Weights of a small GPT-style language model, trained from scratch on English Wikipedia.
Size: width 384, 9 heads of 64, MLP 1536 squared ReLU.
Each number is 500 + 25 x the weight over its row's rms, rounded and kept within 0 to 999. Layers, rows and columns count from 0. Numbers have three digits each. The size before them is the row's rms in percent of the matrix's.

# layer 10 MLP down (transposed), 1536x384, rms 0.146, rows 1275-1311, columns 0-191
112:512514506521493482506475486521523523460491476479534500447507512507505499492520514502540486510469510503489517516468509519478498559498477512453520478552525490534499518561464497480558481476523513523501476526460476498440514498505447520485474516489503520521510550509504497475500547522483522531544460488527511457489500477450478484500463488545443505488478465523517504539524537505507518514515519479468495519514511486485515498476494528540521532504474526483495505534520488521492483501537478448496506461511489533473466506495454503476508511480515499504497535510488503496438543492544522480
107:478515504483469489506509467489487547500494464503467499479503496494544484501500532523520594470454530515498464467488492489487520480447496498513490486491480538521517503504483510493512476470525534505498497499494482480502495487532508473524521503516485496537493473496539546523490456522486467523510494482483506540496458485491487492508565487544493575490487495496495518514525514485501528477501444489539504481494520502476497420453526503482478499467547506501489570455476478499507506529481479545489512490511542496516492467544482513514508454456526499496503547519533465509504532497552507502
103:495502485493537514530475496498478489520459518508526517497507514494497517502469521470453519457468502552540525485516494515464536505481557492464471533489495553485547526505489490559471496538526542527502558518550492502539514495491519526510502523493499500537447487468514528485483545523505516504499552523483525488515482485497493530486482488542430471499515487550467495521490503444489529539514480486514488501495453519542501459494460449497506474509513532492499537477507530473496515505501485495532515466485497527515467496482490511527487528485478472495509540517523467488463467494496507493
050:474521524500490517521502490455504508513495479462500507486541494498507505455500479531506499538523490524499446486541469491516451498472508520509546502478500529513512489500486514491511494516519520510494461494451489501469465488507477513534510502474532451485482505471521515524499447492542532510503504498520499466510460509499486538488465522471507503466496487496536480486539553490498515458508509495516514477437486475465526528539476490522497476500501483483477510477499485464458505500514535502521501487495498490504496525534513497500505503502483484557519473534525492499470471526499468460
101:483459501442495544467539522480533495541516484471497510462520542490515540500464518478556499482519480476514488444492494512525519508480504553502521487472494568486530534526474540513517519550518593454483465536483527545483501503509515532503497470513495477507497502512460492539501483501536510492468501495523497499478499540525492520484504510475491506486533483467512529519535485535539497525537508544486489526510487496490472496525513480518507486461522519505446491525532528514523509484482538510499560535466486526507495480461447489504560506538517531492492493501523497493490463511512529467
099:492488534543529537473488506500482498501486478469525487497485481515447516493516474484511520469506533520490543511499551501500519507501516487467476506454487541491473492467487503503461476494523524497514539490504502478522471524561506523530545508536511549503547483472471465504475513470527493499466495495495505495476466516514538472549502527474497470483514534464562526480455478458511473522512484528504496500515497474539516526462510458524482536485517474501518523538495508519461493506423547426469477500481508493479502502508521481488495528499560425505539446491506514543532473509503499505
110:535530513502502522471452509530455498513542520502458546534489468539477486478484514504529487500477517505497536504498508499525502450447513510495502486479473525511452485523520528516479455493463527530486517535505533510424472509493509493510505506459508474502498489477535578469476510470501446543502508516495497478513466479550525488475469500479465478515531482497481494540478465545504533494498541514497513500504496493490550493506464486512480523530460496465468510461512475507478490488494485436518490528504491511511470497540480489519515509492471525487494498504522542507519507485476456492
011:521484466515503454532528508456537455461548477531533502496495519515517494508505536503552566479506500494489453502530518508510471516479512517503516448516543499479471564493511468488505491449514493535486467528480457499496526518487490482487480510484474476479500459479491500483474491498444499526499517489510486488530450501508481434533516469515506496551506491494475495487526486565483508505528480525472525492495451505501492525458532484488496502511512530495469477545510515448511492571496482500499530475518527469497493523509509507508512548391506523547502450474487500489501506512515536518
102:474487527475484492481482513479451525508539494485481468492484520476527487514524543477506485492467549500519491515551522534493510475508511521480534482466550525516453476482493446504508495517495541535507521561506497489486504522486504454454528505518501509446494445506472494478509543509493497484541519479517486498512533485527490520443472502519462493498501510516514527463499532486510478513510546515460464488520509507471491470497540525508479486486522540519524503513521458503453475493498500514469512562485503512501541459502514512521489501486490517533468486489487535508492518498512519495
115:501473503474527557556498522496516477472497542472482524500482498452506515499504506507498516484476554457518510521502483505559527540484456508470515516481496505522500482517530473482479475472433496478503550492479493505489482459473546554533535497524480491495462519488484489515427490484463501501509473465484490487534508532522512512498455449487465498515472517460492495473509531510529526476513433553469513493469493518531488495515482501506483514433524504494484519465509482515506492504465494527489431534526496497519485497493532510518492490516487479535495509525479477508483458496495559508
097:483496498492480518491504532523432531513522464521485466471526476491507492526501555465500506475517519493506474469487519493516498453470457473514526510482536489535500542467542491516485518524510505520469501503513483508503500456511520502482487491492481518478466479501452494509510523520527549462526531503509505511512482498521518496509496497479517505498513474462496474484526541521501475516482484530505495506522483497475472498453504451477472503500510496482487597491465510508495488510500507495452495525559511480519512493492493480472510462472455530481498495551511474487499480494502509509
098:485524434514470451498505503477446475477504493493537525489503518508518562484486543494521472506481473481509505479534548533506499520474512456484520515499529519511516523500474506475475535486486500443463503508526495535435500529507475462487518477510487467517498475490519531502491490540532530530494505472440502497499503449470474496514499508502490477467492490462498493548460505507500511500467484496507487459492508489455527471507494493466511507451499550496488538504461457522498448510506459494493509501485483469458528467516493503512500539524542535517554495487516565493538487512512483518
102:505498496491486495528483503527513514490479498539457510554506502501473509525508499498480551486521505520528500477539504496502507537500519562481498521490516486517515462491490515549490510538551527516484479484482508486473474511520515468506513489552501460501485523509520471520484464482505477551478527510515494535520497481516484504504489512476534509519520506508487504505522543505488495510494487577451535464494489512536449504483461515511466504466526507518515477459496510508514483489510527427517504520474527466525532490475499518519520501507518525534471468455479550517531499504465524497
100:524495491503509467525481532465469505451512498473515510494498532478541466478490511492473478520480490511494539530492479521538530492508493476454518482517553476441485498508446506569476442516479468496551471504543550479498502516511450524514473453557511500489479541499480506474484464482488471485491486481493488515502534547461450505498476515514443481464528541506496533535514493462512482513533513520507534511501475486472510517508486505516509488515487517508507473523506507515496525522496491509506490525531456506493515522454503464511537507453480501454503496543518493494498537489504474477
100:467487501538490526533510496509500513494478522471482525472499515495504516484513500513514532553523466532459474515484539505503507450506542477538463479476525488489471479527467475469514533489481494491526487522441473528522512492454516530489480476528530408505544483474508528451487491485480481482466536520560491488528481502482473520481469525479475467510508522496459525524502516493535507505475506507509499561479481519513503484475513493493439504463502493525534495497531554477509501489499514502524470474491505463479507505506530511503486492484497492485500480486516503537478490481511463529
103:543497523508470520539508455476478460485526483523529484448505546485483485535501474499486456534494468468461493490518484513450516478484513481454520516555484467490488490527538457498516448497494526506499535511489429551508533519482460512515530500493482488538447486496503476508520498496514509484516499500496517531478484512494487510502561434487531478463514555462513507493509503488456499515500514477484497562534517497517500543428498528503491513517469485501486563480447488485496524525517472496471474525511485510519505525518572478510476506473501501519531498509508524500510536551515509514
098:495454482540501550494534521504467480489453508519475549454528499487477498512478513529485507496476514521486513490530489481525497495526492512488505487493495471442533521499454494514507549486496495484490520495472482495509496489510507493507490460516519534501544501548486493517473506482469493439496541492471474502495534532486504499517467526537494512516471502466536487521494531489512478512523470475478503492522476397454529533514497480486514493466503483489468520491512471496513554527479515472500512481523487476483506465481536541466499502473459462539536513467472490529518526515458525521
096:495517510538506466491516483537461500526479501505526461505482511485484483511496492510514503530473513525511485471500491478555488477440499474513507499494470499507495512542489512515497450471493522478463468509503530489472505508530518545492472506511455513504508516521482489490549491513504555460488503512540489439522521511458493511522516478502489481478514473510496457515513527502511450491497521473480465468482487488495511501487490441475553528478457509463508486515491515487509453440548517452486464527545506502514456515452492479503480462499501479471495489458496531502458530477514445512
086:542463500518477521443526527457529534567476486514515481498507527501532487498519498470516463539482547493485496499525541516511500466496492530455508489534514491493527506506487508500476513520483461450512438488510504483512516523513538507489572485513531495487499449507550501470500489500539521497493528505495510495507469532502501489471495504491484500486477477481513500495506533483483502522508510481546504504486554458499495493495525480491492520525480487510563443530501498493524540456509484528492496526518494510502493481509474512513465464489506445481472534511493487475519484492468519502
101:481542456499469538508506508557526467543479512547545514499499529540508500487511525480499506473451520516479531451487488504481476516550494527497509469541519498509476490504511520471515502486494493551519499489567482508502506495468483552532508515531478513475505467541493529505493516461530531519528491514494533519509502493504492520510532493452474486482546530534487520481508519483512513508518487494470556534514505450511539523527504478511469574483531514469500481492513508508522493519461454559495510494506471512506471538537506496455467524453484519496489500497535488523485500509483543520
093:492557499526536462474515483494503529536514504486523501444484490474506491485488482507533542529512503514482470463533490498506525498494533512493477501479508508523506508508498491491497528501528488464535539506536489470494436509507498516509514511533486486520479474481548464474476491488503479511490530538527522516499492499531505510470533519483470458505517460516443462504540507463539486517511480532486507452440515494490520535540499527508518506499470471553506560504500512508516485488470515496518510528505491478489472506526538504531490511474479488526445477500494476484500503467476495495
101:472518499487525534477500487498535480509523476504515523513528562499518481495530466518516516485513450491506482480437473468525524478487497500539519511500517489500464493469519468547489528501499461504494482514507441539531437488453493482536497525488535515528477533475493526452473471526508527466495499545569511520485533518522485487468479489490507485499493487497451474502482482489505504520510504557543507503467499538485528490496506490448518524509485512499501505472505478464500534509498494532511511499456517509514492476489487506488481494558467544528460488535520502505521504488471504480
100:537493501515517491484455473469515522519517470484521512441526484505475511507492473513497543513446507473480504507491473492510511475500453514481508440488521519567494516513527479460552511517526481513529478507505480533531507531465495542481507527494526480506491446461518529489515526474493520475514512520532508420513532479529487503507474472475479496503485512502484508500482471457515487462471477518530479488486533506472464508504464507469506517526516473484492504515491511534487491499494454490486516507497491478490449494522498488544473491514508451544464478492491471513493505569522510513
089:464478534496489519518488487531513494474492494459518450471528437481505537500506512474511437488484532539514508520509519528505483486505521482482537484498514519498468517513519529503477464468494503499526453537485495489493510516475508509522535518511496521546543501528502512512535517536459528486520503503517522535509494503478511498509539519500512472473455542481488448541466531548495502473497494464540451516549476502524438460524458526466509474527519502490497507534465508534518505518518506522493505471489497497495520579499487503538496521486460510508487532500505487508543521492486447505
096:472523473515495519481521471474518506512500422473520477533485474482482521477460527513474485500503507503478476514546514546502476530491465510557511531475508492505484494506532487491481500522479510479491507506489507478499488533544548535512525530484531493494491473556530516445459498515508544492519490558512479482507508488538502482518508486523501502475512517506485479518489474462486483477470505464508527518457499440471471528512476494486495532495478543475488493511478529493521475511494502467471556542482511508520524501531466475470528469482509518515494493472510495487474549494495519518
100:531530539521503515536500452461520506478463508492496539485525482488490497511514490486520482514507524481521537501471484459475488508526513523519498464497476486483499497491472547526492490507501549537527526539505484534497543495518484517544498510516521459458475493474472497494515461513483510439494432489483498504556479479491503496530476501518512479541486498454500487525499484537455501508478503513532513469484474496506531528526480458551506476523523521507497543515493495557526520463501499509494502501487528500492497480477539477517509502471480525491545541475510492470512507513448517509
086:541500463527540520487492486513453517482526505506481509457521510509490496489501523504503528530491525489484429536493481492490526499489509470460503484508470453501508505490544509498517533479464530459499493528488477515498485501481518477487472513494508497525504533493502490460505473517434513495509574528474502529482492485501514496540515499499459480480479500461488486446514516452551525524486508511530513492522532546470492508530533537435525538466563486528522461463493492517526499486487486522487529533504540506476501477498513473502540465532536521489477524513476523452490503497479512475
105:490503491505447493455462495538465519500467484449499501472513505521509523499472523510495487551471515530560469519508524446513511478536548471542528514485475512506500522482502500494523484488460531481496506479448451505531520506503490536510479503537533478507515487471532528558499499486436559497461517487530493464514515516527471511497460499477494480505508476509529499530515541510492481490437474465504456488555500483488500473533512528495538530519495501514450508480493511563524497512490488509496494515523483512510479457533470490493502516481476529463497530540533494494475485482555535509
109:495466516508480478448522449529504503547519524521478497493501520532478497507460481518580488534536520517476494515513528485530487505531488526470495499494517485548495494488517486510489494444503504503528542542484523460517481528443533554525492518469502500502520534506505464502498514488539489533449516475553528497461463488517468456549511538522514480491497503510488494495520502503501449495515498515513514506500522483486532453516509499504502501426516489525460449538488488526477497455503503492477501499565484497513502464468493447484501469500495476514501508476493487498450481515472538508
095:485537525487475496478498462460526473484487535519516528501468506511516539478508502537518528475547476514503502505523483480480507510497455545529500518531501462545455462501506520460484520498529488457461530536525531508483545526524515476527530484528531532499494494481521499503501501489502540528475510455499454502464535494507486514476490515492517456517466503537489503497555503510480457472513484505514503513488505511487503515529491473507448539516495457534541496524497467517508529510514567513461531437481504484489516478470489505518527452531494505506505476528514518500515456516460502524
101:540503500490466476514547467479502491486486489517486488514491515456524498497498541503534526485484464519513505493543476526504498548471518500495529533492486446513502506479509477482513434501513478522504536506485548516489516524465495445474471537498484485497523514446494477520492542522502530483570515476490507547450459498529499554491479498486532457502508470495522513532517528513451498483533478455514562519491488504478517479484490517488481481533464508510476522487433470510515491494515488508513496506466505522507567490541496533501511503499491531483451459493510486499469504527485492513
104:490469514493518481553453528464493482470560475514481558497526583518502514501498483500468561501493528539454512458495518527508501499523503559540467514478514473528469491489527572496504474492486522522520463488513501537494509483525477510507481489485477455475488498483448478518460501513535525483487501511532489462536499499482481482487523499475480506515492501478460521497536477486495496501481512496505523514511541524517506511507509494496549521464446506518479479517481462516548497538481431486485533458498458514521490477527491539522526484488519490508497531489501526471509554480508508515
101:474478534490508521487527485484493476540495493445499527484492516546462520510474495490523477475480474506492495510475522475504488533472498479481478472510445472500475462509520446474501490548495511459490499492506463475493497492469478492495531492516508510502533510476509542500557497489494443526501495502487483500508518511491540493487514457529473491476470493503485516517501545506487499529488544514514520482489512500499513487502502482545509497515522543563497485562473495490528503519473513503542516531460506527474537477487506522483482518487514527488490512486521497474490491501513520509
098:499523490470515493486501491543501516503540516498490549548542480511560490481482494501495468523464508501522532469512465505477492510520498496532529502477515502517550506493496449519517453506479466466495541510536532539505513523485485512543456498510510496505468515515493496483488474488488450490554506511482511492516498504490458504490505504524482493502502467470507516501510497495516491498503508521485528494481519501526478492498519498506532492517486479491501562486493456544502521544472505495498518495505473528484475481516509547497499490540485524503487519441475569483541504548520476469
104:504477502526428480509520571504478520506501520554475527513551519446532518544521490484493517525536495474510452490571496528514480533491510485526537517539504474532513523521478521490488471531479503517483490494469497465523505504491508484518491494469515483481477512494495529491477493496480521525440484462549477476461512494490496480484501488536527487528459509483521485485531481544500522501466489516443504508446490470514530500498516479489505500489501488521480474484518482488508498474467462479494457501512471494545532528484494476491468512471484514516489491484532479463481460533517527502
104:512581490510483523539515452492498467487489498482529487519529490511482510441520475494485499514460488508511500509518487505500523466524506497548494414484481465484520458519530513481485539462502554526526479498490460514488470506522451484534513524473489531525528498513491529512482510486492514473511503523509511532513501544483484517500477485531508534509492483529484465461516528494546546500503494456503524459502508507504485506511480492461498498508491472522533488493466470495509456502524529511556511512495522567477474480516498486529502467524441531539521519492507498552495470507521450502
094:482488509495508518524489486488473452499532518507512479491488512501464483491500514473448484506499482503544487521514510477521460540504501484500462483490502495501537493468526530535458506504478514474541547522477547510525517456516510477479521496482469508451512501491543516520476510509486508472547520524489503492480479494513491476531483511492461506486510484472518492482508495446505461464499509494475523498485518475490469476492477489491490489515483514468508521509501502522545486500480482481546536533447488548512495509486530462484526476468515516474508488481516491512483482454478501459
# layer 10 MLP up, 1536x384, rms 0.146, rows 1276-1311, columns 0-191
103:464542472505492538513462497513503513488471488469532488548475515437491501512504550523496504491533504527463483515535520453531550480498474508516529512501506522536514534558508527504487497504505470472522505503507481478487447442493527498517460490510511490523470482488525475456476519484468446486464484480526477474527513533509463548562507480498491511481489540516481458494486499470542480540543524478523504483475519480532459475458463469511522548507559482512494516501529502507515516517505535529478500520515511491495444458500465481524545478498527519505496529530508501476519513506501517497
107:497510444509495434455494502497514528512455513496511447495496545485539473490497495526527513513491482460499488499487499519467478530487483468526515558430477486515566519484508486551495467506522490475465493501504484492487513499504543481460521477529542504513501494508522509519470511510474509516503539462500501518503512536509491530492481496507532513501492503517472508463494466535493504551513492503491538499483482480527472513487496489465523509461488511488486477504571471481514527518462489471513472506508514502486498516514477493519491502475512534530492495507518481500502526500525521483
052:509502475512441539490467464507538521478545508488512497506497482516545487548509503497462492494551528508478497486511494502505507539488473501525511489504501492482486430428493500505472501509514452483473494460506458489533529481466501522505510520513498494520462517499497535486482489448481506495460513538529492458507537497543466514487478481457518503529513468530495504525517517511495482506474513476500479555492525476506520480471544522538476535504498536485476518493479464498499525499507521507477513525523515476495454406545443504501517496468500473490479548493550522493508491527529511506
100:500474525531560465490489517472465518507490484503499473504498484479506546513479476525499502464514549490472478482454507518485427493482535526524535512493491503527548566491463515485509512483485510479482551497459532494537511499486525474499519484519488496487487491493492512517515555542494505541491491467511482467502517490555487489509500445525487481532526488489515539477508497463518489508480491511499517502488508540473470502503508477458509524491480497501486482515503527485488488473503485478512494522494527529517486497468489503490542509490509494470535515506484557511487480514542506474
099:483472472467464526490540497500518511507467516551507465501492489509499508477503471518518530508490495518498525500504441494495552481526505473450483531507507488526493488496458492504517501504526472491507518561536515478579433495465552475451487465476499481498498504503504501525513494501490492506505477514488538473519470482521518500550534499514508455462451521539480484488482521477505469469500512508518503541505476465537499485548496494514487513492512508502479500457474482501477504541473489476503410534472483521480471472502473508541535501494484506493542524499461512511493501548519506518
109:490491506484463471497427506534496503510496506535459515483511549487508527448512474518573459503500474529506474488524539532454495450480503524502489488495452531467500508491525507529430515516485466516505527557495525501487533509521520486488501485474470458508503517448502513507465511516478495504482472534468515536503528499498501538541473485456500517457491472496485507503505511521459498464528503512479499509457482522535456459502488550498521523509445528468475444516492482545529522491485495565483496506492490481484499462535490468520528511506504505517510500490465446500528526530491531503
013:511510501489470461486525477537534502511486502480527478474442532500476544508516508512470500483515501498466556505508501467430503470539508544477439549483458519471519488507498531460443478515553509504527492502476499503503484510511560484505493495482533470503461545531503493488507522517505484521536512482499497457469541498467537500455507480529493504480469505505489525502461507518509506511512518538532481493534488537509510482483478523490492450472491491490501468509509489474515500512509499510495477498497489460518495540464447484538505523532506503539510468512489468513542519509458514485
099:512530543537509485519472511494504504516466525532484435518451449507544533451550471461493512452542532502533480508540538534523555514526468509502490460487477549527502474455477460524504484515510488516475491503500484527479502482485516511537507445542476510479530520497430530490493489478477511486531517441498492517506525485499476498496485530486523544510473458490563522533507480514494504540507527502487552522502507483493501501498500480453509540502482526505447538455509532505455541501478497479492479512494481539520522449503498485490465443515508503475502523481494491510506474529493492494
114:509493517511489494500548463433488539519522496526468491516520494478497496509512493512473479528500491497532537516513489483523501474536521465519525501481481496512506532514496432464458485508448496487482538481454502486530469483512502507509482469505493509495546561517468505538479461515469482482505464519513442474480528489484472511497548515467524465506485500485467545465518533486512480507483529523532504455486474551490514507451482463495480472500485516537477493485533489511487486477529507526496463466509539526508493508501498464489475512526498497516543495516481460479523483493522479530
094:485501515479527477496532536515446518471497515521519478519486465512483529557504511484540475494453507504495497541518519472483558494458475492523471517540511500551486457466515510528500488483520516530521483547546484521535484540449502470465433526456503513476472480548483495541529481491530478505511491513488507516469504453535521488516516478541520499497476522520491493498458524525502505486517521516554520500502521525518516490419462526501488501437508519506456526502485516496510532495481481547483547521470486537473494570497536512517477486513483470480499482549481491506516466486467463495
098:483507477496540493510493527491438535507474497496537515476523460490505487522476476462491471542511505495544492468521510515513506527462496484523537451541494510519524515573474527489490510516508522516468474507495490513497487517518518512470516478509526483462527502476527490478529542485498477516497504475517493485522524485502485534522492519494482496482500499544505478462522538525470487470526495487521485538451503472485509520444515534494505490531508434475502498484492520491505492456507511492493456489497504542527478491498492473521501500476491479475529470467519492522487478475514508519
102:483485442474471488497512469530507493524531508464499527487536508482498485511491469498501510521489510516526475536493521508499507470520505537485486502527500531458496446480496497507511529480482532490490487493484502460503523535511502495477522513484490484508522463486531529551507536500424494499492489560472490451472517458504463506475490490538483500518535540506494485509508511463500508502526546500474511476505525481503468463474499521509541526470507503545516499488473523487503535495547495480512443500455487491555492492508484511484479441502512506492451459512477529471527508444472441506
094:506514475502499496479517535494516563494516455465491560500521531503518468491512521512516510523466508511511479482521516562514486505501497481503448481515460499521527520563471539508532499465496476517503472495541511455488521477500509512512502533527501521505491488502494480510532519498500512485455457451499463554470543494517520477486485455500518491496487480538535490455457478532482446494476548541510472548493505508470513522491507471513479470488506455524514478516477510524518523445505488481529508504510490543489454483466512484475531523473524497520470463503474491559478480570473507474
100:474498517467453507460493499470519495485501493479453478500494506530491564474472503462488462504523501524485521480495491450514492487472518535527507513518482492490497505490500503505477522518516535483503449519454445536475481511499475464510511476538507471512528522458510475444505504494500475503470521491547468488495465489517497502535431546436521513528501521496480520498471509492493514526501495503523504524479511518517486504487507519471489498524510477524527526481542480517459482450530425495546521492547512514498534450523480498527507483489493512460508498494496509498541504451460523495
105:501539521493535447522467513541502540509506522517483515491481473504497495509467519520487435543505519514479520487517486502466508484506480482504486508515494489557512523482485501522556525509550502505482487463476509501541487494538476507517501489494505561513478474461502483472510444507509479515460536488474489515519489539518514448547508458515501496481481482518537480461510492501473491519473503474502458547503479492529514520501528543495535475484464499532492513442440514517476516505523481502438446483514455512508534525485422489503487483513549509457495508463475488502556519523483521473
095:495512518486493515470533520520496500497477488486487509539486517526505470533514509519466513491509490459488493473510512487462532545557494504527504560485457455494477495471476548550507498515500498505503553492487501525404522512480488485474532479502492523484494469487495548502447509501512506497499480486505526478523489544518498521512507501443534496526558529502490496521516498487468504481457527497540509482476480454518506510490497528526513511538476470510482481494467523507455485475553467556477531446533502531557509523505490519478488491507507510492484516527475444487496513494528472490
098:460516471487469506478495549559473530494494477463479528461457488479480499511517484533520504510532477513430518490515507473495535523523509487493492543501474527502505503470490523445494477484531493555488525517522487482501506479520471499512482498509471519486497474505489493525523520491531505496530485491514492532505484468500558514529498505490472451469513526539531507467514498470538487469523473498478491488474478496508502496527503476467542501435474480509510518518532498492489503488536496486504485532551499507493520493537482547492492482530504452531514486473508508502489503549505493468
090:478491479502497497468515520439521507500526518484486460509496497539495488495487468510518486549470545494510527505538527530514539493505510470538491478505491535517509448513497494482471517533516477506522521524487498497486515498486514498511511529452492528532573496509489494494502488493495511513511496538516465481501553528503490535476501502473510486480508533556497488508478496542476439534534510476466486499531507466479510454440498465493492485510494474568549534505463531540480494488542527515498495545473502480504525512526520513498523454506545479512491464489484490495482501509525553464
094:479464460507505494540515526479481457473478489496468426530515480513519555506503481437505521498494522494495509498517495469532501522533505526544526519469515540481500488477515471494478511470495522481550513526514520502509514513502499507504506454536503483510487457493503501476507464541485493513518500492538504488461479488537490542521518464472498482483532542525436506473502507501547556490487497498501462488487536478491538539477548522466479482481545545494474541506511539540458513546510489500470525472449454517509485510482462482485496476471419499506484517485491456479527528477471485495
095:463500488532557504542513534462556490490466538498532483516495491514453481509506494542533477527489524538508505469520478495463461516511529513491475551524551489470482532457484514502515510543513481491488470545503509478517478495470487523517520512500474538527516485503510491476497503508508465507517475505486514495473488528476509498481501464515488551554513506492492495514499460516500495507522476528478484496523520464537512505469484519479545477515538508530505529514506533498458509537489516524477479485453544505515499512481486465511472505559468493456550488499530507533501482558500563491
102:486488452515532516507486504550511560522485527534506469494480491472518528501468518441433487534472463487512491462514483478512520469513487508487485528524512520488484480502483541485476477471485507484554492533530488496504491546504468459519514505488529501502483483493461514492546503541474493507501485489481502503517520515499490504511524497533553500529467527486502526517524567528466511563498497456501482526477502503515499487465483464488478530544497475492442481551503509490474532521547527489492527506527481508511485467533489524486521504475488503531490467517439504495487464476497490513
099:506493500529477521460481491498463552548534478465504510502492489497480519497490528489502512499475519506501496476514527531495527467538534492493499459510512454516517498531509481512521513526514446479495524495516434472486509515457481524492483482526505506533478497514522467528520533482507491518518488471547487456495452493498470500477471506491511525478465492529447495502483495495505506434481516534459483506504543531466476530480462527462485464536482478446465450527527504531537508522523435507468563508475490495533533499527504515449476477466490433495474493481527530509487491534490463496
089:491516497518479472495516531472508467529494515488509478518512502455488494510504519475471441495523487533505497514495463488527511488521488488555542484525493524493520498478496491466487534427517512529506482513529546513471500465500489519483511530478508449486512516462488525452528484517559490474488515514497497492516504514489466473506513492520526496439538511489517520516515484501456478512513469498501466522467517497525523440497463496493494515493482509518491508498515506555516494507504509527519488508499530467537488472488492481517453535549516478510528503509537480484502522540496509530
091:530525509528506493497514497539500504492550475492559429483493485516540534480478536528516539485510504493486477460506475530502472512519493512529561508501515506527496512496485546470526474508465490494530494489510501492504512511510496514520530508463531519492510456489525519482485515529510476505529534519496508554473502510470471557491522556490523478518523507513504504507494493482474485483497504516539506510465514536475495532486505469502498473525523489513464474500474509498583502500513477475513526512444509561527471502525512506540545522509535456516534495496519507501493534515480449498
103:451515522567476530528502505474496522497543483476557535504504488511511505498494492526523459492509509504464530546523533504492475455521563519539470454467511510500509492490491520497477525510471517498448559464481475475514489465499524519506475485557519539497471484531462482490483506529443471478527490549499506486496509460521508494482506507484472478507498533462526530521476470523531502556495482488497498502514485499483506469509447482502493519527508508506502481419528494502547494517543483486467512499456499522502485489495520479511433556512507476502518520470476510489522517557501445443
086:486508499477503465497522525467529475537550522501497467528559525474501572518485540460477485497519541506491508477504504498471500509510526522507497480480502433523504501496528552489479485509507460478501516540517494512477474522517507500502481496482526527499536450487470516492530508517506527532442495498518526519535461478493472495517511552526522515458488536476503483469488467493491485485488519540515488558506500495501497490480499580479488524492540501584533516532513502503471525518484523496502492540527517499454503480520512501475460454507482477516489521494515473497465558512478511518
108:512518511494450484471468516522502517502452489509472486517502511507485479520524509504513454518483524526502510524507508482513479502521478494516503502534464466479504506465515441493508511503479501495470481559495522486467509496476498499467507524507528520498521577485516537494493482549483565508481490490489555536540516497526508522486500466515524479463479504492518535504485551485513514487474486486550479564511530483522521513468500490545537485513502510511498484507516499505501526527513510505503562546524535526519496515500506473537544471488488506464513473517491497515492443540503524484
110:486509497518459501470489482473520555549531524494490485477476473526464454502500518493522525487515519522490510491515500475510451502509477480499453518501466518560480512494536529490509509497481464474504533514503516463529492513445512567496514503493495518510472464502516481497504519520489500537501508495497507561457504508507485531491527514475514503476472519495513517540469484460493475500536536515490457480471529485509537498505457479533499465470503503508492463490485525548470475455541492508459521468520519505512496508479467485486491499497533526522541487489511466529486499509552476469
096:547514465510518492530508517426471453525510515495493493547470510502497460494495514514495491527512458554496491480503485494531474491510488467489487494514469498530506526531523545461505474512491437504491474584503475502496517480499514527432500501470513475492545517547485492512546473497477495519502509525532495481458513485504485513454533511438496512505546502485500496507497466514500467480507506513485473506543495477529528490492492509508564476496458487473540516511493491502513470489519493505502462484453476485494484485500510507504476438446515455481504495447494507523521513542460520500
098:541514510497525523494474460586477504516472498493470505512526536502513515485506486481460471536508499494490491477534513470472510498454488479528442486487514493478480507463468499509480433496532480508503537461468512519499540493520493501486481536474477490507462488477479493514537491507449526491489503482504491502514472508455493484524539514501507538517496515512492511507503531463475527492525479499492500436470495493500487546499495506502514507525479477496487491526509511501497503537505496516558496493458554470502500556494503530510500477507520459549501487487524514526456511541531566508
105:511470496530492487519517514486472508501511453508514513513500495513491464472508514480449538483490500497502482502458449489524498517483521496567475474504486476506493542501519527473517550471506550525543493521533470493528495540497558562502446504476467483508520541469536535518485517483504512520524478475532516535485477465518488470474501497456504465482468496506538454499524477500475502498498469540484504487535503481496516505544497498522481498541490440529486528526506500527533465526493480500513489556478525521539474465469476485521477498532478521510463491536485522500529464544499513545
098:511487475477463551496501499455505500505477469535508501483512502506514478514444498505534465472486487515493499483509508505489501485533556482516506485488518512467493474494507555516457512533514501500497542489517465438526505504531508451453482489515523508539500499500550515486516518502514483521506531508517476474515494527486515519552521502549511483547508515496469469511467521550540498486470497529554456559518487508502501456477511513474518445515520483530464492500478514509474481508507507514466529442509542509498540517524533483438522473493521527511487472535497421537459516464500531521
093:509564515508516509512501528494529539519522527509491514501569516494472511513511453465483532479483476482421531522497462483506507484466564512499490475516460521500464517514496460514541484517503516502466531463438491526469542490514509492499530523510474504499478525500477505503501468500506462528497491525538517453486499522497491525525489539519516505519526502511514456471508475516471499440513475526532475511497537466507525508524505549498443501493504524526475484498488491493473471513470554516470506508474503507559470452486482463431499542546496541492510507482517442490500507457488503527
099:510498482511490467495504520486487471526466537499533523479489539522493513537499526510474561500510472492518468493519436500518470519542503511509499481503511445518535485482474494484434461450467554479550512494538505503544508505519511525501487498473542536481505495528504515518450512496531498490483452504512518476465507475485559527456524479500524510504482482502520516556515485520506498498470508486504541497491508505466506513525527513482501424463473511481512472486543521500524490468487508514494450483502497510481504537498462501553501497477501497522475501493502467508498503547470492489
099:484515555531471466503505508520505504441487480491437495525467517518478480517492502520498508494459490495484484467540506462520481508470502483530512499524517478497464442454530494522471480485535456466483500522526459509528522494487467513528508511520487488533533471487490476490502514545498490483462499486511461488507523499483484458502497525446478534508511498498485481502467513497559520483575489505472474453467493520526510516512490513490497494526515481505504556508495491516484466525552495575506506514520544479486484508469522503496476520507491529503501500495500561497481513509518525492
092:467483486454490491496517495458475491473502515523498538469473520540497505499473468519517525524487510539507546514506530534520511426507483476477504516507501502515492480481518533490557471481516530497561480500484490452498516497502557491501523520476486473509456521461493501512478477513497491498466461499515533524493545533549498511509517521505470463505518489474502517507480519516538529507517526493539515451492508485454522482472492508529494494525515501539552507520512494497505471517496541485503517499516528456491481518516470523461516503539492459477472482495487450477511533553531420504